config.toml
d_mlp = 384
tie_embeddings = false
grad_clip = 2.0
steps = 6941
Each number is 128 + 32 x the weight over the matrix's rms, rounded and kept within 0 to 255. Layers, rows and columns count from 0. Numbers have three digits each.

# layer 6 MLP down (transposed), 384x96, rms 0.316, rows 292-357, columns 48-95
138127170136126106128171138130120127089131131137104107082147113055146078097190142178192206127107088127138082138081141154182096097130080107098077
131157067133139143115136079096053082158151172146129102101125135102168123139072123177210196133154133130141066175144151082139147142084182080113147
130086102135128085104140142145054194126144095095124062111128151131111071106137163118123161114140159115154164123093151067181141128135137164170124
116155141125116142102196134093125115057122121166116117155140165132151110098158048140126148152126103035120160184126092102151159154139157116179156
117058180117121088091156085114146124173144098165120170101166090148078157153117065113122129094126098085101170161202119147126158136173132172133102
129145117125122077100113146126129092148135183065147120130161140153071129125092116087140118085163165179117120130155161113156110097220141167108108
091135098127147061157148165138106122180159105150137086106135108151099106105166165164105168133165090181128203174053165166102087091174106141109085
121126206143064116145114113138169137146136110108122105130117149133165075127091122105201088143175143110108110194153103144109125152185136110089092
110115108091165164149132162097159137133108117131116115140122087128179182146104056120135066097119097122143143160132133159106121164108127172157157
151119135103128136144074122126130119093183116127142117130122117145113116146148126108117122115081120137144110117126154102135164135159113090047117
145126103153123180171168159178130100147082137177200137134223199143182109152085078065160081185066135090142054181106163140108136105120155138153110
108142128152148061129151116140142111071146111113151159162129112127195157101120141157114112136111098161087144099090140110117108126120104194148156
125095095128159079172131088169129122099084104098086207158130138132066108176068135095124096085078162138146164207149117134175144169215111161180123
167168190129143124140095166141116174104156169138114123154167112133117130136143126124154138203114102122139252158129137143171092147163147128114107
143135123165124145122132217122149117085135140162145139123069124137068112091144098119114111092159140157178086107155192095086105159148157059117161
146158159171172163139120111172138156128150179175171128101130165120212174132157065115157141161082103159140134127124145172141142119130117133099146
129107124150124139149092186125122154115076107116146187130112128149105128181129123106079179071092100078087107101110143212167103151133171113161135
171112077060117105084140153141182161132099145032095154126114097155181112110072197173102080162156155117166139135121084120118099127119156106071116
173071095163144078156044104164154140176161192124139139191128180150129161152174116135194144130100096156151115171176195169132148129156130102111132
121109046107169088159111132153121097098129151155103128078115114128129100104125133145162123172171091141163123147107133105149150132180148108184172
111140116149121132121141088081123092093108140086130125107190159134082116151164167159144109120131117133140118132127162138138064131158113093163085
133107141137130102125100098130127129121156094153110065136143133147179120114146090139122117132123083154140133186173128094090067137169105133095146
103125132111041122161227121155158127167147109117130076146113134096223128123165089129132143143111125180113094151065061170079092064144156178136129
134085145090171135145080195103156046050112119067168216143076109166110095161108137111175210198105158063160113104107161162096147163121110150146142
197182093088133084065098141211099098107100094082089086130184132176090148137184098147157154138131094186134142169173072114133083111108135122095048
123172112148168112164052102099124115110105131108114137090107104085162132130138117157106125132120140096104121108159082075098100141078111198065063
117145112126131119127154174172124140079143122172122104159149141136086137096122122167072160146136101104142163111113060185148119133154102172127176
068147114080163080118175103100127156159096168167164109135168181116094150163127103138100099148088127091144156146070129114106178122134166147134137
191168105103186129051104142198092094079137122145161108110152070178130132113149149125117142106078082172148083149167080136188159105109108079097123
084054100084115145151137105126108150142138161127176092155114105118061088096142164088153149170104057128136068138103149092116160173138128106129097
153079129121172142065075136130145104120118035193096067115087185122120159174183146130139110179099137058073122099048146152059158183097137136152187
098128163150155128142131160124130150190098138146090102136151183097076098132152218156143121112160130151154141206129150138153111086199146085130127
174090102146105098122189115118158110167092124146078130141131185148199123090098100152103182093129139102139175161075150122158120141167094146108111
148163143161130086192148078066087158103170145056157127114131119109073069153125109184101109128114106176130096154122117151136062159128154120130125
079116127174170096124150130092147106174044133079085115129088116120152197032104070146041121159158144099142060117025178143118126172163174110105170
141115134103154136129127138126105178129164179120091223137147146157074155096100178140156078093141099173144091163158113140060129082132133175081136
160138163153149141119130154120112147162108081180133076073140090052125126138116157122153158092099140121098128108154110139115141133017097081168165
088147142119196149094140112121096112077131144169168109085112115145149120156157106148140081121081098117107115118115061156131104101119138135161094
130128094173072082174126107140124102117176188065117109127185143148062125117198149098182193201138154115142123091118173160104141140156153149144161
096124116120143108112114133089143180091131144108082136119145139101131135104100126154139131053086121091134162129096092112129129164134078122139089
105094109118135147137063103114102171168107102126103113129103086099095118149138145151167146084111163074122163064113143133073152127076144135127156
138111160098155059197106128152092100149128114130082164165110162125020144135103142137177099131068140068163110118087146075128145174169120127113150
185136102134179164130097141110071159080170066130170190154137081112132113097115151102129140135100108074131158112149109146093123109155128173133134
116122137139169190106100149113094128141167176201142156122169117118158128132066151129140163112145125119082112141120133145142107097120140213137149
188152113094121151072118000132180145201152161144114151122120163136209085039102101129135172067123145080147098151143141145115081129122128137125152
104119102124135132089114154170083169084110114157138176143091100123148122138167082096134120062122105146069154107172171138128195131127091171157112
118113203155151150149135144123123112098174151121083159145147086075065132119181072138163150088067119124112164123176094076114141214125130119130106
101144161155140151182105093095146138193108166107168120085133141116102118099109108156158138142113079095050087111108093149147170157115126135107144
141091143167168113141169118149129141073164088132100164170117050119130137097103108115107178140149126115157139098115149149073126152103150112122162
062140097159164127121133148116098116176135114128152091107124132181141140108152092129138040091116229101154083105092157121158097123151106127089144
193128073089129119123163219118149157122188100099072074163101118095105120107168181133103149138126122121125145102128152132092140087143142162172168
164144140088091121133119132139135139132141090130186143114163131117133096124102165162141114126139083084150165121118120155110139069134143173102143
099109120061152118174157159126084107143093159149165154099116126169191158092151119139129138126132130135167121134155100137053131098102145160145116
134137165098116103108126148134112179202134113154129155175151066082099093090152089121115129093081122144097142104165134134133120109097115110123109
093098044160124144152131109152133115080152099150111115134088128074090166121117107141141124120118093115165126097143117169133087161068148113173098
167154093124080115145162131139190123174126128110107123145152213147198152135121139125146185178126096080173136116147111114107108084071163098097166
169092111163073143110161166114159164158131081141121092086111133146142102184103156118176154177081090117124097140137085142137141154111107138142089
181137090113129139106110121136113151050154116121130101154098113112169120179136131114158159136074062138140106115170074134144129131090137114135098
133120127127078049062163121097166160197134111178110152183127184121107184123171105060119128150122163111218180165134196065108155175106105132162122
134135150149127135145121158148132143152081115143115114099112111189183193125149108108129124115125127115134101138117134097131097119156119130151146
103104086126109204082124152161149144139144171157120090110209086140081105191090142149102133165089121119096169088100105168184083136176145172154107
108079176154147185144127182209077020108119104095137194136096124116069114144124095140128120170143079102163102118052151116084135058115143170122100
156139144134112161088150137127165109091069126103119089143119160117177145122153109081150090105118123130185146121172158076139163178143182183143127
099103137141081219085158196156109175168150089136163182112150122176083177084099121154119098026157153094121165110162096082102103182103112118124139
120153129107091108062112153124124106122115064108143195154152097107105203143171130170113088120136125136160126167133178102190132107118138117146124
163080164069120134178115152149060099089091078149133110134134141122212150173123147188143110157117185126102144122124154122115159112165091121127184
# layer 6 MLP up, 384x96, rms 0.241, rows 293-358, columns 48-95
171159098133103053124177093123142121119083110113128130143103135114073189100078123192136166069139116187164098149169158084127157179097079125169137
116184126125118137110149125102078122133139081059125120084117099130099114089100157038088084076145110074135118103181133082168072131152082149121139
123147110153067120127126118098161142119149186128155094169110152062142130108190127125119083107111167154173119148124144122100105113063124136187197
149139056134165143069108131049136089088137135153127056049170124185149158064169162071135159104159115099139128121083145103103092079066120156062114
161158133083149155126077158131148102184168079091164071147121144115065131187109122178143118124139109167121094101129118106172121105104146173131067
098165090167159073070171087145103125109148144197116122128154133152122083107122120190128099127095168137085129113135164072125176127079137103165100
081136068153096122119105169119117165109127162104115075113128038105138133096144144102140071185114172125112153111099123077139142119160108140122143
116142129133121058057142109145112112146136159134121124120112115127135187078140182129141135127162109117104091056123172201087145156100121101139137
125161157113105103157143117193123158120137130170115159174097136107060185146124126086132139142139095130133106150102151138116069112163159085141059
116112115129096148167146090124176170162111140139185169077097133156176110111111169026138122112103136160216027155129107066130111111071149109159084
146175087125108121142103155102129082130186099129133130066127131163092130155080115155107069113109154116101136132158163087083152136086154133117131
202128115125120081124128133141120143094134087104099173102098143121128094146107082126138110100105169093146123166113132160192070163101163186131158
110114163154174147086099099129150107135115132149181083101077071177143109125133116154104164123186160138090109097123118130137172108105100081107183
042129097062112149100094133089107094087130136081073149074141064123148106118188163112095118214160179172088097084158094130128137131155138123117125
098169189074036100134109102116107120135161103118115136205145148138105165135111172128132156159220124128105148120141111085149116079122147184130083
099177128137092084168170122102123184176045169113124110178110189086132130144167132155086127085182141133190119105112105124197173119137092154083085
110115082174165111129141134144122179152136167061145064137099118082152123115175153118118101157116161151170084163143140128155112102102098143139123
145107154156092149111142078128125115188190089150165140125071167128097093144181090107220156113163134111154074146153140102161098096133147137192088
129119094147137096146198141102169092157130145096159147199097118154146146129154113102186154152155140128131108081130116161149082094104108086184134
111166130077137146143089126142159085147128081189159140137147078122138135079056102087155162161157084103098143111097199115128145155087136170070124
159127084123131105120170121116110131092130112109146163110128180099135096140145149136144125122142099119175127094087150108120105144114180126135124
125129117090111148143143099130174066101170148103111107119091177150110028124123066137119157159104086144122103151086101125133100118137121096069141
152071096118150110109138133079041119098145087143119093096099163162101162142120122145120116232163133147197100114056102131138144155128094113143143
066132128123128177079147164153141110127153159129134070178163132113068059074165084133139082138115113187124145092105077139145135152093064105106093
076152110143174155143112111135091087151113083116073072117056097170093080131195134115109118114109113142076120185130132124098139123147071106121152
124099111127182077126089127102111142176154141163177167165124136132054143106171174177134123064123079079113149088138112104095110143117091167182141
089109114086171150161102109147159163151102180119164112116164075134062110177149106141111100128180144126145124136152104073137118143156154106116131
131114113157095101131128127152099105120132084167110145135147157173116066096096144131133065099101151074114097140131136130166145191108108110174151
116132106113127095141175140112114117120128147100150149160067149195142143109132151084172129153187155213157108164123128126144146099106141096076106
105145069071165174127062112195161067127131104145132196129081148073113105116134149168068204121115132129144099099100156153188096199127143096117151
143114147088101140129133181134157150145133198166112142131065135128106119107157183135128146100101072093204123136165147097104146110133095135117141
083192086134129156127108133163140054148144149124117130128138173111084228071131111157117105171190103111131153108115080104107093128143109095123123
104148092134134131069177163131151121153156152107127070154148182166057083141174103108192146159125115116090116080109141125095164140102080104140097
177066167146159037150104050076180117141159118130151028136098089139185149133145121111158060156129106103089077109101108088137161149188111135169173
161167108103155150120169108150115152113149150179116145124151122129115117119106111114144041090091142097103110136169118094157102074217170082084124
147175146143169054058125122118104055145160156107155116182135123097115103140100121103099132116137143117138143129109165128174068183143130112132113
182134068113108079109123117065096172148123087073152123144143125121145081144080127169138120116107105159152114217122112085185090075181187124122129
109155105099124101123121145117140110152149141155139141135094111133122151136136114104155144098097153115092130149131132110152139142145111117108128
089066167095109125142161134123159132145125127150144145152120149133107129083139159116194154142097148148130143170132124105133081160118119107180069
105139126120110154114116079114171136128098122125091146090148135078083117114141158176120189133103159094189111132113151156130147120131112131125095
128168100129061167113101148113195120139187130110136098130120069156145149111165139139133126107158070182096170151135156163109140080132121155059148
103160120183152154138107071129145086160150094144120155153083117133116105115201129131112125133185121145117155111127103124136124136103173152082157
150131107144197179114107129140102106140186094115138107113109132082131083111142058137192142135151125190144134126109105099120109137145137113087183
083075073149106146106103116132154144159191156114127153140137131116091121153114130122136147055144126144149078115160134113140086116111076090133150
151080068100080171100107123094183108073132154126109108176109173127129082109150174152157147137143112113154150163085112142143129086082205201131124
081129120098202107145151148118129166090150136044125119165110150135134125123149175158109078097117168136099095152130136064129055149167101111099117
118118118121127133136167074100140145210135147084187088123108179092094062152173127145118107082127118128106134151137131126091118116151139114103186
134111123102154162111107080108106114089157116166094117070110080127093118113103091171083136154164101157139095129167140172167088136108170069122093
112125161095141149120136038116170165146094106103169093121105092091148128086133079104164112067099156123145152097150118102181118164117091122189111
158090100135092121137094105152120152171128160176144153070132171138136066087177134077143060153106130153148125206054141080083121076176188098130127
156101146140102100123138122150118086130155142142138172102130112182063183126121087154139133121115118103116110134082143208136148132082135139139139
140105098183170099158140092098186160158183115124091135115186113127132076087144126121107062117135111089107174095110123071159102090123086103100117
169145145100118129146155065140130120157097133099161115145104148023111120125174161141100123135121149098133103132167122150090113159109122095145137
096099065152133143128180132088109132140186146157166062097119105134143148133080122079157131122168136135143180114094145130073096123092091159116097
135177123097185128113142124119179107133134122121134094157120111104125143125168126080125191132154141160169114174113088175112058184153120154142126
128188066136117151105159151142160135091154108156148101107098125101100056125091132118166147106142136130087115126085144151116139142130127100164060
151165117169110134152069107095165116162167098133138084029156178078136132065142149099136123190136141140126126183120171139072135144160212130118099
106132131133096088076197110163171145179101156149081128092084169086100139160119099121156152130144113100099127127132182102110100155085143114143065
085123112160138125097158101164116171137165111121145119135104112052130145141125105143111160152142109097140115154117133129140113157089136130131104
152178132142134090132214106170139146069113114153135102151080144084121137147110140087142153102155135182140098142156160116147044062135125136166096
103129119129186123121071144211139221112132133142141101174168096061140122076104108187131101144155194172050064156122105103151085145144113125157141
163087077125101125170076133083108133148106163101147075144158130136089169142132120154149116092112124138191088120079161090122159063085112088111160
112190161191158090050130090115155134230161055133164139103149154163128141066069158128125142079117138140160180191091177032154083132100060146111088
137157070181120199124125130109170130095136093139160127144155114152084154096077135121167184138159164108160065188141171097138117122135137154095136
131137112115044115089141171129122144115132067122148175129144161158134115142136122194137131165152141172120152156088144103160126082118147079098079
151115122089078118150180149108102126110125085188115183177090147162123112067156135143120145120125146097148092090154114121102102137122120140144138